config = dict(
    d_model=128,
    n_head=2,
    d_mlp=448,
    norm='rmsnorm',
    positions='learned',
    qk_norm=False,
    tie_embeddings=True,
    lr_head=0.00786,
    schedule='wsd',
    decay_fraction=1.0,
    decay_shape='sqrt',
    seq_len=1024,
    steps=3187,
    dataset='wikipedia_en',
)
Each number is 200 + 30 x the weight over its row's rms, rounded and kept within 0 to 999. Layers, rows and columns count from 0. The size before them is the row's rms in percent of the matrix's.

# gate: layer 7 MLP gate, 448x128, rms 0.0832, rows 57-74, columns 0-127
# up: layer 7 MLP up, 448x128, rms 0.0776, rows 57-74, columns 0-127
# down: layer 7 MLP down (transposed), 448x128, rms 0.0802, rows 57-74, columns 0-127
gate57,103,155,182,202,177,219,200,224,234,188,202,177,199,220,203,212,174,225,249,190,155,204,188,190,191,230,195,176,254,211,200,236,200,149,182,207,227,238,171,247,167,166,221,190,190,153,169,182,217,242,254,188,167,219,225,168,127,215,227,218,222,140,147,204,153,141,224,199,235,175,224,234,168,210,160,135,193,219,223,224,224,214,199,173,215,201,174,132,234,205,195,224,185,189,189,233,204,186,221,221,241,182,231,164,185,208,230,265,199,158,189,136,155,191,170,180,128,186,216,164,201,187,160,173,190,212,193,188,153
up57,106,204,216,227,221,170,238,198,198,219,186,231,196,215,130,213,210,238,186,228,223,173,268,230,159,159,225,217,227,217,211,221,196,164,203,226,221,202,169,166,197,240,202,139,250,222,180,208,187,183,197,187,179,197,215,186,221,220,230,253,208,192,265,227,182,213,245,235,220,236,223,217,209,195,247,196,146,195,179,200,189,200,171,252,210,175,275,142,224,258,264,209,223,212,181,189,214,173,235,249,202,224,213,178,184,203,204,121,177,234,196,166,187,220,205,239,179,221,197,194,238,239,196,146,224,176,146,154,210
down57,098,188,181,188,190,213,201,200,136,213,253,200,199,198,152,235,171,221,149,173,228,178,209,259,212,156,241,241,182,199,186,198,198,193,223,146,154,190,185,233,157,219,270,194,174,173,232,220,165,196,188,171,152,190,146,165,185,178,181,167,229,235,194,187,189,215,161,152,184,247,243,199,227,224,215,235,195,202,210,250,260,219,165,184,213,245,213,145,157,201,192,206,200,241,273,212,197,231,210,202,211,210,168,200,171,180,214,174,211,214,213,254,210,193,121,245,214,220,209,179,214,245,203,223,205,257,199,194,230
gate58,126,202,208,165,216,169,176,175,187,218,237,245,160,174,218,208,189,209,199,174,185,252,220,219,164,222,228,184,170,240,223,181,92,195,194,155,187,168,203,228,152,216,163,183,250,200,202,215,237,165,201,201,205,188,186,211,175,233,181,187,214,203,220,196,206,193,221,215,187,236,163,189,174,231,191,184,199,191,208,200,193,214,174,190,235,195,202,221,154,238,218,140,257,183,159,182,184,153,231,232,247,184,204,193,227,241,210,96,212,210,204,240,173,233,208,182,240,141,257,191,138,211,151,193,215,236,202,143,211
up58,124,190,178,155,193,158,155,189,172,191,146,207,170,161,160,178,215,202,242,220,221,247,188,230,227,162,207,214,259,178,206,201,149,187,268,225,179,248,236,157,182,304,206,258,201,216,171,150,189,216,207,163,202,156,163,228,204,195,154,194,181,172,216,241,219,188,176,186,177,218,199,217,171,196,155,187,178,241,192,216,246,175,195,217,180,210,159,183,167,233,189,271,151,205,212,195,176,172,203,234,219,188,223,197,177,206,205,225,185,211,186,226,191,156,195,195,173,139,188,207,182,220,154,233,195,155,165,205,169
down58,122,214,201,166,155,243,243,199,220,136,256,246,176,165,238,156,218,215,150,192,263,174,181,229,204,158,140,221,216,209,198,174,233,191,178,227,209,196,223,236,199,210,170,199,195,198,211,187,156,222,156,194,208,220,231,188,220,241,211,175,210,237,211,198,199,174,210,202,179,243,219,238,211,199,222,206,201,172,229,205,157,157,213,191,152,202,143,199,191,238,184,214,173,187,156,198,236,241,273,225,224,169,216,199,203,178,221,180,251,244,248,179,198,246,188,160,229,153,216,156,237,187,242,140,184,233,202,238,240
gate59,097,195,173,197,211,218,194,174,231,219,221,235,193,205,192,169,172,174,206,191,169,222,195,212,273,194,219,141,210,229,235,242,188,214,245,183,211,213,252,209,181,171,201,231,243,232,260,219,223,192,176,199,272,164,181,194,213,197,198,221,210,225,175,170,222,148,209,209,194,193,191,198,150,256,195,159,163,183,129,187,182,167,210,185,256,224,195,148,190,231,217,212,179,164,121,193,178,204,234,159,168,187,166,236,239,258,199,248,217,204,190,209,203,212,242,150,190,158,240,195,196,137,173,200,164,180,245,170,207
up59,111,198,179,188,226,212,259,221,164,162,249,206,223,245,225,245,211,206,157,248,243,212,137,220,215,286,145,150,180,134,222,226,209,178,195,211,151,199,277,210,195,163,177,185,181,152,191,204,190,263,178,187,214,171,227,226,220,190,212,188,240,183,224,188,223,171,193,163,184,242,180,193,227,202,175,202,209,235,185,215,175,221,220,164,262,246,180,203,158,220,221,258,211,179,168,189,212,237,254,205,141,184,187,175,218,215,183,233,225,207,192,228,224,208,219,201,156,149,180,175,197,200,197,213,203,198,213,172,204
down59,110,212,193,176,235,174,250,229,174,199,265,215,243,210,208,248,240,202,226,237,229,225,228,207,170,227,142,174,199,206,169,238,238,162,152,243,192,169,215,187,140,205,204,187,238,179,248,207,170,213,242,164,207,183,214,155,258,256,204,235,224,186,176,194,172,131,216,182,218,261,155,170,249,192,258,156,184,206,195,212,201,183,240,151,200,270,176,230,170,189,248,230,185,197,215,205,193,270,188,216,214,220,234,156,212,191,185,178,218,184,206,232,210,215,209,195,197,187,193,194,189,220,204,194,164,191,167,229,222
gate60,092,184,216,177,202,252,174,197,219,197,203,193,212,263,197,252,164,145,223,256,168,177,182,223,203,194,272,213,191,191,206,211,222,207,178,174,125,213,203,239,197,179,175,192,156,200,220,256,163,195,147,230,258,203,160,253,226,196,144,179,253,213,254,180,228,130,156,180,241,203,225,210,223,194,222,244,203,224,200,218,191,206,200,254,177,156,201,166,191,235,205,229,185,192,237,147,218,190,201,148,238,225,208,164,206,179,201,239,211,211,170,165,203,226,200,181,210,184,202,205,216,188,204,184,170,170,197,206,274
up60,087,164,234,250,179,208,192,178,215,235,225,196,174,221,246,209,168,194,183,262,199,254,189,214,211,184,213,180,166,253,154,193,225,227,167,214,199,212,226,225,183,192,168,235,242,220,157,161,187,241,213,282,212,183,192,193,195,224,184,207,184,173,220,220,236,214,159,186,200,230,160,229,189,214,191,224,201,298,195,158,211,191,224,234,166,171,207,233,256,222,199,216,182,168,226,182,260,183,151,242,272,178,176,159,230,173,204,205,197,235,182,234,245,260,220,182,222,222,210,179,208,152,197,215,251,205,194,187,202
down60,088,231,155,192,174,165,233,192,186,176,200,193,170,194,198,172,213,207,227,116,242,228,202,223,205,232,247,181,166,157,162,175,231,206,209,172,216,144,186,154,213,257,162,198,186,179,191,151,141,182,209,186,163,190,185,144,174,188,146,221,187,167,177,160,216,266,234,202,192,192,170,186,195,189,250,176,204,172,183,265,176,153,168,214,257,200,199,221,213,183,201,203,211,213,189,236,182,219,191,190,230,222,232,193,158,233,220,203,292,184,188,211,226,160,191,213,213,168,155,118,213,198,199,207,227,180,206,202,200
gate61,101,200,192,164,254,209,201,162,150,203,184,204,188,200,154,184,192,202,174,232,172,220,176,246,152,216,209,205,255,118,231,182,185,198,127,167,217,200,213,197,174,189,196,234,211,222,190,155,232,274,242,166,297,170,214,288,220,200,213,209,207,223,196,170,168,170,206,176,183,214,216,237,184,214,197,224,221,206,207,203,153,193,208,197,216,191,200,188,257,196,162,194,174,193,235,153,218,196,235,237,163,223,239,171,159,206,214,193,154,229,178,207,194,228,186,216,241,176,166,187,242,256,225,162,211,225,203,199,217
up61,094,256,201,169,191,198,218,164,170,268,282,172,189,190,197,238,191,219,184,204,221,134,246,144,159,158,218,208,204,213,222,199,191,226,212,234,180,202,173,219,203,176,134,243,198,166,170,239,224,220,204,215,234,234,195,187,179,222,232,215,219,178,215,233,173,220,195,177,169,240,210,184,218,204,118,192,218,199,127,225,173,193,239,215,165,166,222,174,183,225,241,186,162,192,206,219,155,164,183,179,194,154,188,205,132,148,182,208,194,163,198,236,192,182,189,157,186,168,229,223,216,227,179,230,231,175,181,151,188
down61,103,200,178,180,200,213,238,204,239,162,183,178,195,162,128,197,135,140,193,171,224,254,176,186,218,161,137,172,274,240,164,189,218,218,201,226,220,206,205,172,238,228,183,192,169,215,215,182,220,207,183,262,212,165,178,256,191,253,173,220,182,195,219,196,218,235,214,217,168,171,173,215,213,220,209,161,248,230,212,215,214,219,214,138,195,183,166,202,205,181,212,165,130,225,245,157,224,245,203,176,204,165,192,249,181,207,157,196,176,204,252,176,207,195,212,165,194,203,162,166,214,152,248,173,194,200,183,155,205
gate62,104,189,182,201,202,229,170,219,213,201,220,237,136,207,219,267,242,240,202,196,203,175,275,218,237,255,263,178,272,206,203,230,219,209,175,187,215,176,204,185,147,171,171,212,285,236,247,183,182,169,191,202,263,191,225,234,215,184,174,181,181,215,226,222,210,222,176,180,195,223,220,224,213,213,170,220,205,166,205,197,231,247,251,197,163,177,198,198,158,221,218,230,226,167,216,208,176,181,196,210,180,203,210,227,238,171,148,219,205,199,212,195,179,191,140,197,244,164,250,201,198,237,249,259,214,196,245,186,242
up62,099,189,222,194,121,212,144,160,230,186,207,216,185,210,243,243,179,194,149,245,182,162,147,206,202,126,213,252,205,224,210,247,172,165,194,189,171,188,158,191,251,181,255,159,163,211,181,230,211,247,178,261,139,221,155,225,200,212,215,214,202,173,252,183,214,224,217,260,210,232,260,184,220,161,205,232,234,158,206,232,215,218,156,223,157,212,193,176,200,183,162,223,221,188,210,183,231,190,184,169,181,196,182,205,189,211,243,203,190,157,203,212,205,173,274,205,187,164,210,219,236,196,189,194,193,185,210,175,176
down62,102,180,179,206,209,212,195,203,179,215,178,216,199,180,246,244,187,188,229,183,211,163,168,172,149,222,240,209,231,213,201,235,180,205,201,236,201,213,272,236,205,138,190,219,203,216,201,209,108,153,228,235,226,127,150,184,173,213,172,210,221,230,181,183,205,197,191,232,213,218,127,181,153,180,246,122,146,175,171,211,201,240,249,227,203,239,226,205,227,163,169,230,209,201,219,216,177,216,157,192,232,203,174,201,248,190,204,257,181,161,216,234,239,259,154,219,211,209,211,208,207,197,170,240,207,191,193,201,196
gate63,096,184,195,205,168,163,174,180,172,189,228,169,216,133,149,180,184,216,190,179,174,195,170,190,177,224,157,198,188,129,239,187,215,196,172,217,197,187,206,186,207,204,214,231,303,227,173,175,170,211,208,217,216,152,219,210,195,194,246,215,179,202,174,218,181,161,214,142,166,118,182,194,219,181,155,185,220,244,199,210,182,263,195,168,214,200,210,145,228,221,203,166,157,180,193,155,198,185,183,177,144,206,255,170,221,174,215,169,196,209,215,159,223,201,232,182,195,144,118,238,181,213,204,177,181,209,195,248,221
up63,101,158,150,194,227,198,189,217,226,250,179,223,157,181,193,192,198,212,179,167,167,191,195,197,176,190,216,218,231,153,154,192,193,209,227,191,250,195,191,162,254,237,173,196,221,216,183,185,221,201,213,196,197,190,255,212,208,162,209,197,194,215,259,207,196,156,239,234,192,200,213,198,218,208,214,163,194,123,273,279,185,222,201,168,248,137,192,235,267,189,192,210,198,208,152,189,168,228,208,162,189,172,234,145,221,253,143,190,206,229,237,193,190,171,239,238,230,238,196,173,157,176,176,165,206,195,166,222,251
down63,099,176,229,218,155,206,206,205,218,173,211,248,175,205,218,205,203,197,149,214,139,167,225,239,220,194,189,239,278,197,185,246,210,216,277,241,245,187,235,167,224,181,241,188,158,213,160,291,184,224,216,219,133,219,201,207,204,198,222,174,206,180,233,221,201,238,222,175,194,182,211,196,155,237,194,189,186,201,211,200,192,243,217,136,181,198,202,172,230,257,188,211,166,213,209,253,194,238,173,200,217,193,268,227,188,201,210,216,124,166,219,241,191,212,202,164,204,228,208,219,219,181,174,133,201,186,177,198,179
gate64,105,187,206,120,236,201,216,166,150,185,187,201,182,203,281,201,187,193,172,192,214,219,231,197,239,160,158,205,183,185,208,184,208,243,212,222,218,202,192,258,202,221,231,165,220,201,239,218,201,206,172,193,184,246,256,231,195,230,197,271,186,179,203,241,134,259,236,207,205,190,224,240,200,240,235,174,219,234,198,197,205,233,202,191,198,261,169,175,211,137,189,227,182,171,215,223,204,254,179,218,141,194,218,181,258,194,217,230,223,222,194,193,236,169,214,218,233,175,209,160,170,194,187,204,205,130,126,212,209
up64,103,199,199,170,161,144,216,251,176,179,213,191,186,233,197,217,206,175,222,212,223,211,189,179,193,186,142,246,180,176,168,272,206,278,219,194,188,186,189,160,202,228,218,238,181,160,234,217,221,200,173,226,197,173,221,234,228,194,153,211,200,229,190,107,190,251,212,200,214,239,220,196,218,196,245,223,253,178,158,191,205,215,230,185,184,256,140,204,193,182,177,169,172,225,284,246,192,178,195,216,247,195,213,201,206,154,209,240,210,149,256,194,182,237,176,164,188,224,204,196,175,161,245,187,192,184,205,199,228
down64,101,259,198,173,176,234,242,219,229,239,174,200,157,200,235,254,194,181,221,245,232,182,176,234,202,154,183,198,165,179,207,190,212,168,193,196,244,168,173,210,172,241,227,193,196,215,198,222,155,192,190,215,179,213,205,215,241,166,238,211,232,188,210,196,125,183,163,186,200,266,180,198,193,214,179,235,236,192,177,158,195,160,133,191,241,230,189,139,170,212,191,207,211,165,175,191,218,238,232,236,232,235,193,200,105,182,176,220,193,199,195,207,136,181,186,210,266,211,182,179,185,176,251,143,189,225,218,201,159
gate65,088,208,221,215,208,171,234,200,203,206,214,201,236,220,183,168,199,239,239,188,167,233,163,210,186,210,209,204,197,141,237,168,233,225,227,164,224,249,232,194,230,209,163,221,205,222,222,273,169,223,223,236,223,233,235,261,221,215,207,237,196,262,141,227,235,179,164,243,178,224,205,220,200,176,165,166,158,202,245,133,243,149,238,189,158,204,200,264,173,173,164,207,215,200,227,183,136,211,178,215,161,153,192,215,249,229,234,215,157,166,177,175,214,156,202,181,173,173,188,224,172,179,203,204,232,196,191,205,235
up65,093,238,255,192,228,244,188,196,178,214,143,160,182,221,196,162,233,229,176,210,209,205,214,134,236,178,214,221,165,202,186,193,182,193,250,218,232,195,226,180,198,224,198,259,132,187,234,194,183,282,163,221,260,197,177,254,179,230,203,192,227,210,230,211,156,234,224,239,142,235,227,225,197,166,191,189,184,180,191,196,182,225,142,222,196,228,215,173,223,175,223,193,235,170,222,253,195,239,213,218,195,209,220,227,116,238,196,210,197,152,185,230,202,174,213,199,224,174,214,209,189,235,164,189,265,167,179,185,238
down65,084,175,210,221,198,215,214,180,198,272,210,167,242,242,112,201,217,260,188,204,178,236,190,199,251,237,209,213,198,240,190,196,175,193,224,213,167,221,212,208,132,173,197,241,200,240,207,215,195,237,214,180,235,208,226,174,153,176,213,193,248,249,249,181,230,202,222,187,211,190,262,203,182,158,186,228,232,241,222,213,220,251,190,185,221,207,214,207,192,171,208,171,171,174,216,117,162,219,185,189,230,214,181,212,187,217,233,217,164,182,227,219,192,171,167,177,149,238,187,199,151,211,151,238,113,186,221,216,182
gate66,090,201,158,226,252,242,244,180,251,203,183,180,159,196,196,267,188,228,207,241,156,143,251,213,198,176,181,138,252,157,217,199,150,193,251,195,243,181,181,210,202,198,215,197,181,203,193,228,192,184,225,214,232,248,216,182,194,242,247,227,227,235,236,194,207,216,170,276,189,182,146,186,166,157,200,205,250,218,213,222,161,210,202,231,221,161,196,164,234,209,232,197,212,164,243,201,182,238,181,251,253,155,198,227,220,168,213,173,209,186,183,222,195,217,231,223,204,233,203,216,163,203,196,187,179,233,267,182,211
up66,088,249,179,170,225,169,203,229,172,197,177,226,183,226,181,231,248,208,163,196,197,209,194,191,284,158,236,205,184,179,129,187,170,205,198,216,194,175,169,251,223,150,155,212,216,222,154,251,185,235,254,211,204,189,218,203,242,179,185,191,243,218,133,208,168,188,199,230,174,211,166,174,223,236,213,171,213,199,169,229,157,207,188,190,143,133,192,214,188,176,113,234,209,250,246,195,221,239,211,138,195,165,160,176,198,209,226,211,207,155,195,209,252,223,209,210,190,208,200,196,203,178,212,169,249,195,207,223,205
down66,088,200,204,164,177,186,211,170,196,246,209,149,218,278,212,177,128,215,241,181,204,274,223,229,164,198,191,206,193,224,259,205,180,183,188,197,231,105,212,184,188,220,245,229,198,216,232,120,212,229,179,209,177,187,204,188,175,190,196,206,185,183,180,232,216,160,164,166,200,214,207,162,183,221,161,201,184,215,204,185,176,223,185,222,176,199,235,203,240,252,230,173,223,151,234,235,166,200,189,214,176,211,190,235,189,177,208,233,237,217,243,132,181,199,193,132,233,206,198,208,149,209,236,201,197,240,193,258,184
gate67,097,207,188,226,179,265,238,215,219,134,183,173,159,186,191,205,239,216,175,211,156,204,155,173,160,202,166,163,205,216,193,229,185,194,180,186,179,237,197,213,238,186,137,156,238,208,183,242,220,189,167,168,170,235,188,180,181,185,185,168,172,174,136,200,194,222,181,196,174,144,240,213,188,183,235,239,195,177,188,199,157,174,187,258,205,169,253,196,237,138,222,130,236,209,190,206,159,199,194,207,219,216,209,192,211,149,201,228,200,208,179,221,222,222,214,205,211,228,246,247,181,232,279,206,185,211,217,257,259
up67,100,217,205,267,143,164,203,199,184,198,200,211,196,176,211,209,177,172,199,216,209,155,201,171,217,211,146,217,214,173,213,188,190,204,236,138,197,264,216,187,180,214,208,210,205,221,213,209,198,170,184,222,220,193,150,239,227,136,186,224,229,212,192,252,192,247,203,239,193,286,220,196,200,178,165,191,211,209,166,192,227,259,187,227,256,212,185,140,190,218,163,206,226,234,238,180,225,197,204,162,173,162,166,205,243,235,203,242,150,206,222,208,206,255,193,160,163,198,193,195,242,161,169,167,163,189,210,117,252
down67,098,233,154,223,247,184,161,198,202,211,186,158,212,188,178,186,188,217,260,226,181,155,194,205,234,159,245,172,231,143,182,195,198,268,168,213,236,228,212,201,174,176,193,206,168,225,171,230,182,216,222,218,204,165,210,262,201,239,182,193,199,183,174,172,222,219,186,235,186,141,171,212,187,203,172,184,228,196,197,229,231,241,199,282,186,220,229,217,199,191,177,176,114,179,233,174,201,179,198,212,191,202,170,235,196,192,183,208,254,171,189,251,213,135,156,187,227,187,169,147,180,172,143,156,245,169,174,239,199
gate68,100,210,201,217,263,202,166,180,217,181,218,204,198,219,236,223,216,235,270,218,224,200,253,207,240,193,208,176,210,180,154,185,251,135,255,167,201,161,215,193,202,184,216,205,207,178,184,197,185,171,202,216,183,109,172,226,139,192,198,292,217,155,229,226,191,148,189,231,186,196,208,170,214,208,187,147,206,170,241,249,247,240,230,199,226,178,202,193,174,216,211,201,198,221,247,190,182,157,206,197,175,214,180,231,191,159,203,183,201,167,230,236,196,222,197,238,214,202,173,259,158,150,226,233,182,189,192,235,153
up68,095,203,151,187,210,243,140,201,179,185,218,227,244,211,151,163,153,156,211,212,221,217,198,209,239,221,225,159,230,220,254,214,212,156,192,188,217,213,244,196,200,151,226,208,195,203,230,171,192,199,212,216,274,248,189,207,215,214,220,186,259,173,198,210,198,197,200,211,214,244,187,129,251,190,140,148,204,202,211,235,192,228,169,209,188,252,221,200,198,196,230,250,173,218,179,220,209,163,155,168,174,159,176,181,158,187,209,179,187,165,217,198,183,213,208,194,228,222,248,230,146,149,271,157,221,192,210,255,231
down68,094,236,155,221,187,135,179,204,266,139,156,226,212,178,196,197,175,162,187,168,205,163,197,237,185,206,189,218,153,183,201,245,166,181,219,193,245,200,174,166,213,213,255,200,216,188,199,200,166,181,212,207,192,169,201,180,206,201,207,242,150,184,141,219,229,202,217,235,224,147,175,187,202,204,183,236,206,194,208,190,224,97,172,154,203,210,206,207,252,197,201,205,228,145,197,125,173,146,222,183,196,193,218,192,188,240,184,180,244,166,194,174,246,200,253,196,228,213,184,144,203,219,156,213,228,149,162,181,218
gate69,108,246,163,189,215,227,164,227,136,201,239,232,161,207,201,245,184,220,233,239,170,178,243,244,226,229,191,188,191,257,233,230,195,161,231,196,122,210,222,169,234,249,162,220,205,216,216,199,255,199,198,206,166,206,195,242,203,212,188,226,184,149,227,181,243,179,218,131,184,236,185,189,165,195,238,184,210,203,267,228,202,210,241,223,222,213,207,190,210,231,206,199,247,198,139,235,164,171,207,208,172,223,166,141,197,246,196,193,180,199,227,244,145,155,203,173,184,204,241,215,154,197,160,235,212,199,197,187,199
up69,107,231,171,178,173,213,195,171,223,184,204,209,191,235,144,183,263,187,167,165,187,191,227,171,170,197,211,186,169,229,248,202,273,257,266,251,189,132,251,188,196,172,234,190,198,238,195,179,208,204,218,215,207,209,249,201,195,188,223,229,232,153,174,229,173,262,212,238,188,176,180,147,213,218,228,163,259,186,153,191,204,223,220,245,188,196,222,136,192,158,150,199,239,148,254,242,205,213,214,222,225,185,241,201,216,175,196,229,221,201,215,194,226,169,207,179,233,179,193,253,233,187,215,196,184,184,173,198,173
down69,107,197,184,136,145,226,187,218,198,222,222,160,221,194,192,216,220,192,197,162,141,238,173,163,163,190,173,171,155,239,203,211,240,213,173,211,208,205,282,166,246,235,206,184,219,256,128,169,151,219,229,237,191,219,201,207,187,148,225,191,192,225,151,223,198,185,274,175,199,165,203,198,203,232,201,124,207,167,209,202,190,187,208,189,250,186,230,206,229,220,174,249,187,178,162,199,183,245,194,196,163,231,214,186,218,256,189,231,171,241,205,214,191,187,181,168,162,242,244,189,228,224,191,243,222,231,178,209,214
gate70,105,184,215,192,257,196,192,204,174,178,251,175,210,212,165,226,233,190,126,188,162,227,213,176,256,188,232,214,205,204,228,213,196,184,191,183,203,136,213,182,192,206,206,202,210,159,211,205,236,190,254,248,208,191,212,252,196,213,185,197,193,228,202,210,105,165,220,120,214,189,180,171,230,218,159,218,211,158,230,223,186,174,185,208,225,272,245,156,196,143,230,204,194,177,253,180,214,194,243,144,172,225,205,196,163,252,165,163,212,220,204,149,136,216,174,191,211,181,170,220,227,212,189,208,222,224,169,213,221
up70,099,185,174,194,155,192,217,190,186,185,194,186,241,139,228,195,230,229,190,235,174,209,160,196,162,166,227,166,218,218,140,229,204,152,165,222,205,216,233,166,115,224,235,190,234,237,189,217,183,235,222,204,173,208,185,202,220,138,183,253,173,178,199,238,173,154,236,154,234,193,183,168,197,245,129,212,161,169,199,199,209,211,221,236,175,216,180,177,178,208,244,264,172,203,170,229,219,238,199,192,137,231,199,183,196,230,241,232,216,185,222,201,187,204,188,171,173,222,149,165,234,179,158,217,177,171,198,148,236
down70,104,208,162,155,208,178,195,238,268,160,173,182,196,204,201,171,240,238,125,233,182,224,203,178,261,186,217,198,232,206,202,167,202,211,198,144,220,210,182,159,232,194,185,186,148,212,230,221,140,206,211,257,159,213,197,209,239,165,194,150,209,183,168,219,230,207,134,201,218,259,219,202,242,195,173,244,198,215,262,212,183,226,150,193,200,166,160,219,224,226,158,173,167,155,186,154,236,187,186,171,185,175,255,190,200,194,215,206,143,191,205,146,171,191,166,201,201,198,196,191,229,247,188,208,205,164,150,210,196
gate71,109,152,172,179,190,179,158,268,197,233,156,167,197,165,215,191,219,191,246,199,209,171,216,169,257,214,191,165,232,195,243,177,168,161,206,222,164,152,209,169,212,220,159,210,183,150,201,172,207,223,197,233,185,215,238,181,179,180,195,211,161,200,198,233,224,154,195,185,187,207,219,235,175,210,228,133,158,199,276,215,168,176,165,178,187,298,180,128,208,195,181,179,235,197,215,147,175,242,173,175,209,182,235,184,178,204,192,196,255,207,221,212,190,223,207,267,243,215,182,174,190,225,148,221,199,211,179,204,194
up71,100,158,202,250,198,207,244,201,184,213,170,194,254,196,242,176,224,198,188,238,231,244,266,163,152,186,203,205,195,234,188,236,177,236,193,216,208,219,197,207,154,216,199,202,210,207,130,164,264,182,222,201,241,218,169,208,103,191,237,255,167,190,186,218,230,206,179,182,238,215,185,221,144,254,165,224,177,239,152,181,211,184,208,204,215,179,215,203,202,191,195,225,184,171,201,210,182,240,256,209,206,192,228,145,197,207,220,183,273,245,190,256,181,154,223,210,162,217,178,220,159,199,143,192,191,200,210,190,190
down71,100,195,206,174,153,211,222,196,204,168,184,198,177,205,209,188,207,222,183,201,270,240,216,195,224,229,178,174,183,227,233,195,232,165,237,176,226,244,170,187,242,208,115,247,200,197,175,125,186,204,159,217,244,175,171,251,150,179,213,207,133,207,226,141,242,192,215,213,207,219,167,176,196,188,222,198,215,179,218,163,196,184,234,148,222,229,170,234,164,214,233,171,175,133,221,223,187,210,193,216,210,229,156,227,199,187,200,204,238,212,155,132,198,226,229,215,203,110,174,175,242,205,174,202,200,165,199,201,187
gate72,110,209,205,183,178,168,179,189,176,219,154,151,188,181,178,193,222,166,243,193,212,183,195,222,197,190,190,184,246,182,224,132,192,187,171,204,211,164,191,180,190,216,174,143,247,224,158,117,193,176,206,179,213,163,170,182,231,156,252,221,201,160,190,169,146,181,154,220,262,181,211,210,175,217,205,216,198,208,152,183,139,213,188,214,216,195,179,207,213,180,148,166,223,222,173,182,216,193,250,244,194,253,197,197,174,168,249,192,206,242,144,237,176,194,166,151,237,209,148,152,218,195,223,242,155,166,213,217,245
up72,112,194,179,201,264,231,200,226,241,223,191,158,182,235,154,198,204,200,217,167,189,166,198,227,179,180,126,151,292,193,184,199,214,244,203,197,226,205,159,215,228,178,211,275,188,157,217,188,217,179,191,158,189,220,182,185,213,201,172,196,182,222,210,204,186,184,183,237,146,170,155,198,137,195,176,224,217,187,218,156,234,113,229,145,197,180,167,218,192,190,209,190,162,199,183,203,187,174,145,204,195,205,170,232,203,239,149,182,228,154,195,177,192,251,180,188,239,177,212,193,184,185,248,249,234,243,196,182,224
down72,105,225,211,206,189,189,191,210,155,200,195,192,224,250,164,196,214,180,232,289,172,185,198,182,231,171,206,174,175,189,214,221,204,200,182,270,214,188,168,225,253,157,192,248,200,239,282,182,204,192,188,227,187,216,222,237,225,203,212,198,205,211,259,190,207,204,176,207,206,182,269,204,228,202,186,239,158,208,225,245,151,214,208,213,192,187,171,190,180,216,185,197,193,220,265,232,193,224,162,169,172,243,183,185,215,186,217,242,222,214,228,263,206,138,215,249,186,235,159,247,235,267,149,192,180,202,209,138,185
gate73,111,159,174,186,200,134,240,198,187,215,196,188,214,181,207,197,203,164,155,207,201,219,200,208,244,220,197,216,222,165,237,206,193,245,191,225,135,227,146,189,234,220,148,232,240,215,203,170,171,212,265,162,175,186,218,216,245,163,218,211,237,170,195,211,159,200,182,230,246,174,220,231,231,199,184,196,176,173,204,216,206,163,183,157,223,225,229,197,178,181,148,219,179,211,167,226,165,122,139,165,203,212,212,160,178,169,143,189,236,194,185,245,161,193,163,185,249,200,188,165,202,249,214,205,224,247,213,214,277
up73,102,178,255,199,186,234,213,228,221,262,185,223,177,184,172,195,254,220,221,254,230,168,184,211,241,188,163,147,201,224,208,282,201,224,220,200,234,222,190,227,259,184,180,209,229,190,224,163,219,208,178,192,227,208,163,204,152,212,225,160,178,230,250,204,215,180,191,190,159,158,196,230,188,177,203,224,212,223,241,166,198,216,246,224,222,138,183,224,232,215,191,123,173,168,174,242,168,205,234,190,156,233,181,225,185,181,237,131,216,261,168,176,188,236,168,225,204,186,175,187,223,238,180,247,217,184,215,188,181
down73,102,120,211,187,230,234,189,150,190,217,204,151,236,177,274,156,161,193,226,237,136,233,205,236,197,158,177,182,196,198,197,200,203,172,143,178,151,223,216,205,229,164,190,190,195,253,207,154,191,193,257,188,236,198,127,223,206,238,173,194,165,172,201,165,226,225,250,260,254,215,211,210,203,186,216,182,151,194,153,202,180,229,213,196,212,215,204,227,201,167,186,194,225,219,211,173,156,218,153,194,225,180,246,213,209,204,233,181,201,246,195,243,181,220,183,176,152,175,201,197,232,247,190,168,180,194,170,189,246
gate74,105,175,209,211,173,188,249,207,149,189,200,212,198,173,276,178,167,240,147,190,199,182,209,191,194,191,186,216,206,180,178,188,172,179,208,180,160,222,121,189,131,254,220,170,201,153,164,227,226,211,183,233,198,175,217,211,209,190,140,231,215,226,159,178,209,192,176,183,189,171,233,160,196,200,197,231,163,220,261,245,168,171,210,200,187,237,246,176,213,216,208,118,227,213,175,203,192,211,250,185,249,231,200,183,239,178,176,166,195,175,158,188,238,186,251,228,237,184,192,241,176,219,149,179,214,185,238,254,232
up74,112,198,188,164,220,175,264,226,195,158,191,218,204,231,162,194,183,162,184,191,168,213,207,193,221,237,232,225,151,181,225,232,243,274,195,178,186,225,208,223,196,185,239,192,192,246,180,170,233,187,213,215,205,242,220,203,217,172,207,158,212,194,182,143,186,161,232,238,200,204,203,230,251,187,218,248,215,263,133,202,191,124,267,185,196,192,189,184,198,190,221,206,223,151,215,242,189,208,190,209,234,263,254,191,147,202,193,206,217,133,229,146,187,200,187,216,170,223,181,223,220,157,149,163,208,203,189,154,185
down74,100,200,206,196,173,231,181,204,238,203,136,143,207,234,154,158,219,197,194,187,232,154,181,252,215,194,165,215,189,197,179,152,177,177,224,216,179,161,236,200,227,182,210,199,194,239,152,192,208,289,224,199,162,190,205,180,188,168,239,221,179,219,193,200,179,161,202,158,176,235,223,120,195,189,198,205,225,156,228,194,179,225,193,150,163,175,157,174,182,277,201,155,153,175,211,141,266,193,193,209,225,167,225,178,235,193,161,163,207,185,185,160,196,192,233,188,226,230,208,203,230,215,206,245,227,192,184,232,251